config.toml
d_model = 320
attn_scale = 0.151
init_std_o = 0.00882
init_std_down = 0.00441
optimizer = "cautious_adamw"
lr = 0.00109
decay_shape = "linear"
final_lr_fraction = 0.1
seq_len = 2048
train_tokens = 556100000
steps = 8851
Each number is 50 + 10 x the weight over its row's rms, rounded and kept within 0 to 99. Layers, rows and columns count from 0. The size before them is the row's rms in percent of the matrix's.

# layer 6 MLP up, 1280x320, rms 0.0474, rows 802-822, columns 240-319
099:32 50 57 34 39 51 50 49 67 41 48 52 65 54 46 50 35 62 56 56 55 57 65 45 43 38 44 52 38 36 56 47 33 60 57 51 48 73 58 48 33 53 47 52 51 31 57 42 56 44 54 42 66 67 67 66 50 52 64 63 52 40 59 54 54 53 63 43 57 60 42 42 35 53 66 36 50 63 55 58
116:44 67 47 57 42 47 36 58 49 60 44 44 49 40 40 69 61 50 44 49 45 56 54 47 46 38 54 49 48 47 65 69 31 62 52 63 58 51 50 40 52 48 42 58 52 31 59 31 71 54 40 42 50 64 74 50 50 44 44 39 34 41 35 60 75 53 40 42 57 41 53 51 46 50 52 37 44 52 56 48
094:54 54 59 69 36 46 44 58 47 59 47 48 37 44 68 62 46 46 56 44 68 50 62 57 29 43 48 43 53 45 52 51 39 49 63 46 60 29 37 57 40 42 74 53 60 60 28 50 38 58 57 37 73 57 47 40 39 37 56 43 38 43 59 69 61 51 45 51 55 58 42 42 45 45 57 60 57 71 55 42
100:57 52 47 43 54 61 53 49 51 54 48 59 51 32 60 51 57 65 29 53 49 67 66 39 55 62 72 48 56 50 61 45 53 66 64 38 50 63 58 69 51 40 44 66 56 47 47 42 65 54 53 50 56 70 48 36 49 59 32 56 46 51 45 43 60 48 52 41 37 57 50 34 46 50 46 42 40 41 40 42
100:39 55 46 46 50 61 40 63 58 41 39 38 42 45 33 70 60 36 32 40 48 37 49 63 47 56 45 36 48 32 49 62 41 63 48 69 38 63 40 46 51 42 50 56 63 55 53 59 62 43 61 69 49 63 61 57 52 51 33 60 59 55 39 64 54 40 51 58 56 48 44 64 61 62 63 52 68 47 34 57
097:54 55 64 47 62 51 63 49 41 48 35 43 47 59 60 61 39 50 54 37 49 41 45 49 40 51 66 53 39 47 46 73 48 49 66 54 58 52 64 54 65 58 57 48 40 49 43 27 55 53 61 53 54 69 41 51 33 59 62 44 39 61 46 52 46 70 30 47 44 43 43 52 30 53 65 49 66 31 52 36
094:50 47 50 66 44 31 62 68 60 48 74 56 50 40 50 58 58 47 56 58 54 53 52 62 39 47 53 47 57 58 54 54 53 65 53 47 47 49 50 37 50 55 67 46 49 23 40 54 42 37 56 52 69 57 49 46 65 64 35 38 59 42 41 41 54 46 52 51 60 35 39 41 44 47 48 59 35 74 37 41
097:40 52 60 38 58 38 38 44 64 43 54 40 49 60 52 54 46 45 49 46 47 50 56 34 51 44 46 58 33 60 54 51 38 49 54 58 66 64 57 48 52 77 54 55 62 79 44 50 50 35 69 40 42 41 50 41 45 43 41 60 54 53 57 56 48 54 53 51 50 47 52 51 51 36 34 40 59 49 41 49
098:41 44 44 65 51 56 42 27 53 33 65 72 43 76 64 50 53 59 39 39 49 37 46 40 52 53 60 40 42 49 56 42 39 27 49 51 56 45 74 58 40 42 64 67 39 58 45 51 47 53 52 47 51 39 66 56 52 57 52 56 70 52 64 57 50 50 50 29 57 55 47 52 45 32 52 53 27 34 45 66
106:46 64 46 28 51 45 34 55 44 43 59 57 52 59 56 51 33 37 37 56 56 49 53 45 39 57 52 49 31 59 52 52 36 56 41 57 61 47 52 46 70 61 61 34 44 50 46 54 64 53 45 60 64 55 52 33 37 40 54 44 52 51 54 40 57 41 63 49 69 56 42 55 58 61 27 39 30 45 52 51
092:55 46 51 53 55 47 55 42 49 63 41 55 32 54 54 56 56 55 61 54 46 32 60 65 37 52 52 52 63 44 58 45 47 55 55 50 64 33 53 47 46 59 54 42 53 56 52 47 46 52 55 61 54 67 55 45 36 66 57 47 42 45 47 57 44 51 63 78 44 47 48 41 59 36 57 54 48 47 52 33
100:39 61 64 30 52 44 50 49 54 64 56 43 39 58 66 64 61 39 34 34 44 46 56 41 62 20 50 43 30 29 35 59 42 48 43 47 50 54 46 59 34 38 53 61 48 58 41 53 57 56 60 64 46 43 51 30 43 39 35 44 61 66 69 41 55 33 47 40 58 50 42 39 51 41 57 50 51 55 45 53
094:48 71 41 38 33 44 57 54 41 32 39 56 33 50 57 67 59 55 37 55 43 35 60 38 52 48 67 57 47 34 58 55 54 54 38 56 58 52 64 48 27 65 60 54 49 50 41 35 51 47 41 51 50 48 47 32 58 48 38 51 65 48 64 36 47 41 52 49 58 60 49 43 61 49 51 62 27 57 54 46
091:42 61 49 45 52 35 54 59 55 63 56 45 63 59 58 47 49 36 59 54 51 60 35 44 42 39 49 31 26 51 52 61 44 45 63 50 45 36 74 42 50 30 49 57 61 56 56 26 44 53 66 43 67 56 50 60 32 50 34 51 50 57 50 57 51 57 57 44 65 46 41 48 47 56 65 60 58 43 43 43
092:41 60 49 46 44 69 47 51 54 38 35 49 45 45 49 58 35 31 64 58 48 52 39 62 43 38 54 50 59 41 57 56 33 44 74 63 42 45 53 23 65 53 47 43 51 57 56 40 64 53 66 55 49 76 44 39 45 45 43 70 37 60 44 43 68 50 56 43 41 57 53 51 50 42 51 35 51 70 45 54
096:52 47 51 70 39 66 51 46 53 46 53 48 39 46 51 60 52 44 51 45 51 57 58 37 61 38 45 38 40 30 56 50 35 51 65 52 52 54 57 58 49 51 51 55 55 55 42 42 39 67 48 62 52 33 54 55 59 50 38 61 38 54 52 54 51 63 39 55 46 46 52 53 44 33 63 63 64 51 54 45
090:54 42 50 41 32 38 71 38 62 60 47 48 43 39 65 48 60 37 51 61 40 47 58 47 57 47 46 42 47 36 46 39 38 39 62 42 51 63 53 43 50 46 69 50 31 41 32 43 57 41 49 37 59 54 56 41 44 62 27 51 38 74 61 57 65 51 39 65 49 43 60 47 43 48 49 55 51 54 49 51
092:43 61 58 62 52 54 54 58 39 58 49 45 39 66 51 35 44 48 45 53 61 42 48 60 56 39 44 59 56 45 39 44 55 62 53 43 48 68 57 37 66 43 48 53 53 61 45 36 57 55 54 55 35 43 42 51 57 43 50 60 71 45 65 41 60 39 60 60 56 54 55 62 17 51 46 66 56 57 32 72
092:53 48 60 59 55 47 52 61 37 37 58 44 63 40 46 46 40 76 17 47 67 46 54 51 43 42 64 39 49 51 50 60 44 39 43 42 59 31 56 44 61 35 37 59 55 59 55 37 63 45 46 61 57 48 44 39 49 47 39 47 45 38 53 64 55 37 60 61 38 54 42 47 55 37 49 53 43 63 43 47
099:40 48 35 35 41 61 60 53 37 58 47 63 56 60 55 45 54 64 35 60 37 38 62 50 39 59 43 54 41 31 70 54 37 40 73 47 60 45 62 49 51 50 61 55 40 46 43 50 49 60 42 45 41 35 59 37 44 34 61 45 52 60 37 59 46 51 49 55 50 39 53 60 46 55 68 57 42 59 42 47
093:42 37 40 61 68 66 55 48 41 65 59 52 49 39 40 67 65 55 35 49 56 52 67 59 60 42 39 48 57 42 44 57 45 53 55 51 60 43 54 31 48 50 49 50 49 50 51 31 82 59 59 42 74 47 64 52 44 68 68 53 62 39 46 49 42 71 61 59 54 69 33 66 54 56 40 59 45 39 47 64
# layer 6 MLP down (transposed), 1280x320, rms 0.053, rows 802-821, columns 240-319
099:34 52 53 58 60 46 50 53 45 46 42 32 59 45 36 34 59 54 41 50 49 51 33 56 49 56 55 49 50 41 35 52 42 43 45 52 59 45 68 41 50 56 41 37 46 67 57 48 57 49 41 54 46 49 31 51 57 68 58 48 44 58 39 40 59 48 47 49 34 56 33 50 52 40 57 72 40 46 23 43
102:41 64 48 44 31 48 32 41 48 56 47 43 54 45 39 51 70 52 42 61 54 60 64 38 61 52 60 44 58 48 56 57 47 57 60 46 49 60 41 40 36 50 61 55 59 48 49 33 55 47 25 38 62 64 37 52 54 59 49 39 58 44 39 37 47 49 53 44 60 23 66 50 66 68 42 42 48 40 46 72
113:58 55 34 61 50 59 42 45 68 51 49 53 45 29 42 60 73 57 43 44 38 60 70 47 46 61 44 47 48 47 66 40 60 58 42 27 54 54 58 54 53 43 49 57 50 45 57 40 47 38 51 49 49 53 60 62 57 59 48 43 50 62 46 23 47 57 49 52 61 30 67 52 53 61 45 48 57 58 59 39
106:54 44 65 40 50 63 36 53 75 50 48 40 55 54 50 35 68 56 34 37 33 55 42 57 41 62 60 46 73 51 52 46 48 62 58 54 57 62 45 38 49 57 39 46 38 52 63 61 33 50 53 37 26 42 49 43 39 38 48 66 53 48 67 49 63 57 39 58 43 70 37 33 49 39 48 46 58 46 43 38
104:60 40 51 48 62 39 41 56 46 53 40 43 51 34 46 56 36 52 48 59 53 57 53 40 36 65 43 36 43 44 60 52 41 38 57 52 43 47 44 53 35 50 59 70 69 43 44 46 47 71 49 68 59 37 42 50 49 58 55 44 51 62 56 37 56 44 43 23 57 38 32 43 42 55 47 47 45 74 37 59
096:39 39 59 47 46 50 40 69 47 55 49 57 65 66 35 58 70 64 61 40 63 53 52 53 42 43 49 51 58 44 55 45 33 55 48 40 50 49 49 49 62 63 48 62 38 25 32 51 53 46 65 52 39 61 52 55 37 52 78 55 41 51 52 68 56 61 57 62 39 55 31 48 44 62 44 41 64 48 75 37
098:51 57 34 48 41 57 41 59 44 43 45 44 41 59 31 38 37 51 55 47 42 46 51 38 58 57 49 39 50 42 36 50 37 42 47 44 44 50 45 63 41 56 38 69 55 27 54 69 55 64 38 58 67 61 47 46 60 50 48 51 57 48 39 45 59 50 51 67 61 44 40 62 59 59 43 44 50 58 51 46
111:46 48 50 28 42 54 50 39 45 40 46 35 52 64 57 59 54 53 41 52 55 40 42 39 54 44 47 58 33 43 63 35 63 50 43 36 62 63 52 57 52 60 50 64 58 41 46 49 40 46 62 48 49 69 46 62 39 32 52 50 50 42 60 60 47 49 57 43 61 56 45 33 42 66 55 48 60 41 45 57
102:54 44 66 38 58 46 52 58 72 40 39 38 28 60 51 47 44 64 47 59 45 51 49 58 58 60 56 43 44 72 62 50 65 51 56 51 59 53 35 54 58 68 54 56 57 45 43 40 44 53 42 35 33 52 42 43 53 44 44 65 60 41 57 34 46 41 47 62 51 54 40 44 49 44 43 56 51 62 48 37
105:55 44 42 41 51 44 42 59 45 46 36 36 45 48 57 43 47 60 40 41 54 49 43 51 51 56 45 48 56 55 49 50 57 66 46 40 48 49 43 69 63 45 41 47 35 49 49 41 53 60 44 68 42 35 46 57 44 53 59 44 54 41 44 40 58 46 30 63 47 48 40 48 60 40 54 50 41 65 52 48
095:72 52 60 66 51 59 61 46 55 43 51 43 40 59 63 55 53 49 71 41 72 37 32 71 52 46 35 49 24 56 55 64 43 49 49 43 57 43 65 52 58 58 39 53 44 41 46 41 52 42 60 47 52 53 57 37 47 49 63 49 45 53 63 60 34 61 40 69 61 40 24 56 34 47 47 60 55 37 49 63
102:53 63 61 38 48 57 50 36 46 45 34 50 40 61 63 53 49 40 48 45 57 52 41 38 48 47 37 50 53 57 60 57 45 69 43 71 57 61 45 44 79 49 55 53 53 52 40 44 39 40 35 55 42 52 60 54 47 46 49 53 70 40 44 49 43 66 55 44 45 52 57 56 38 47 50 31 54 37 43 55
098:56 51 48 61 43 42 51 45 44 37 55 38 50 42 36 54 35 58 44 54 55 50 59 52 74 60 35 55 53 49 50 49 64 46 31 61 41 58 52 33 66 48 61 48 48 59 44 60 37 64 56 57 40 58 42 66 74 50 39 55 34 49 48 53 41 46 69 65 53 38 62 34 18 48 48 63 39 61 59 48
102:38 63 52 47 42 36 48 44 46 64 54 53 45 51 52 60 49 61 42 41 61 46 38 59 44 55 51 49 48 36 44 47 59 69 59 48 37 59 56 26 44 32 55 51 53 43 49 51 50 56 56 54 31 43 59 55 49 56 35 50 47 56 40 53 39 45 24 34 42 53 50 72 46 37 51 60 53 51 44 50
093:60 46 40 57 62 32 57 60 38 48 52 54 53 64 60 54 73 48 51 48 38 46 39 48 38 56 52 71 47 64 52 53 46 30 49 39 47 52 45 67 53 47 40 48 45 49 52 55 49 43 70 50 52 41 44 36 57 52 53 42 51 48 53 43 46 34 48 51 51 49 54 57 38 39 53 62 73 43 42 29
100:43 46 51 55 55 43 64 47 54 39 59 48 47 56 49 62 52 27 53 55 43 45 43 52 57 52 37 55 62 43 61 49 52 46 51 51 37 62 55 47 49 64 43 58 66 65 40 61 69 52 52 44 52 38 46 61 45 39 52 86 62 59 45 60 58 52 39 55 51 55 42 54 49 60 57 39 38 54 38 51
094:49 51 59 41 58 52 48 66 49 47 63 46 48 32 57 45 50 49 55 44 39 55 43 57 52 62 43 51 45 56 36 50 39 54 48 46 61 45 62 49 36 32 51 54 62 43 55 51 31 52 65 66 55 34 53 51 48 66 43 66 46 53 47 56 53 59 59 44 28 69 52 44 65 58 48 43 71 39 42 54
099:36 62 61 72 50 27 42 55 47 59 41 50 50 37 43 33 45 31 42 42 55 62 53 65 56 31 37 50 57 48 32 45 58 46 59 33 37 56 47 58 48 43 55 49 58 35 55 41 56 44 56 46 52 45 44 67 52 62 46 57 61 45 53 46 37 53 66 41 39 58 65 51 62 50 47 67 50 66 33 46
101:56 45 44 55 39 35 46 50 53 51 64 53 37 50 58 70 63 43 52 21 48 38 48 40 43 49 43 65 46 44 65 61 53 51 52 31 61 58 49 71 42 48 41 45 45 59 60 48 49 67 44 49 47 37 52 51 39 47 43 43 49 51 53 62 31 44 40 33 49 29 52 61 50 40 70 25 60 35 40 49
113:63 38 52 65 56 44 53 44 65 51 50 52 59 65 52 33 44 35 23 43 52 61 58 43 60 49 24 40 59 38 61 34 46 34 42 42 42 54 59 38 46 50 58 51 46 32 45 59 50 48 36 47 41 48 61 44 72 53 47 60 42 57 39 53 47 45 53 39 51 61 54 51 44 62 35 59 49 36 59 42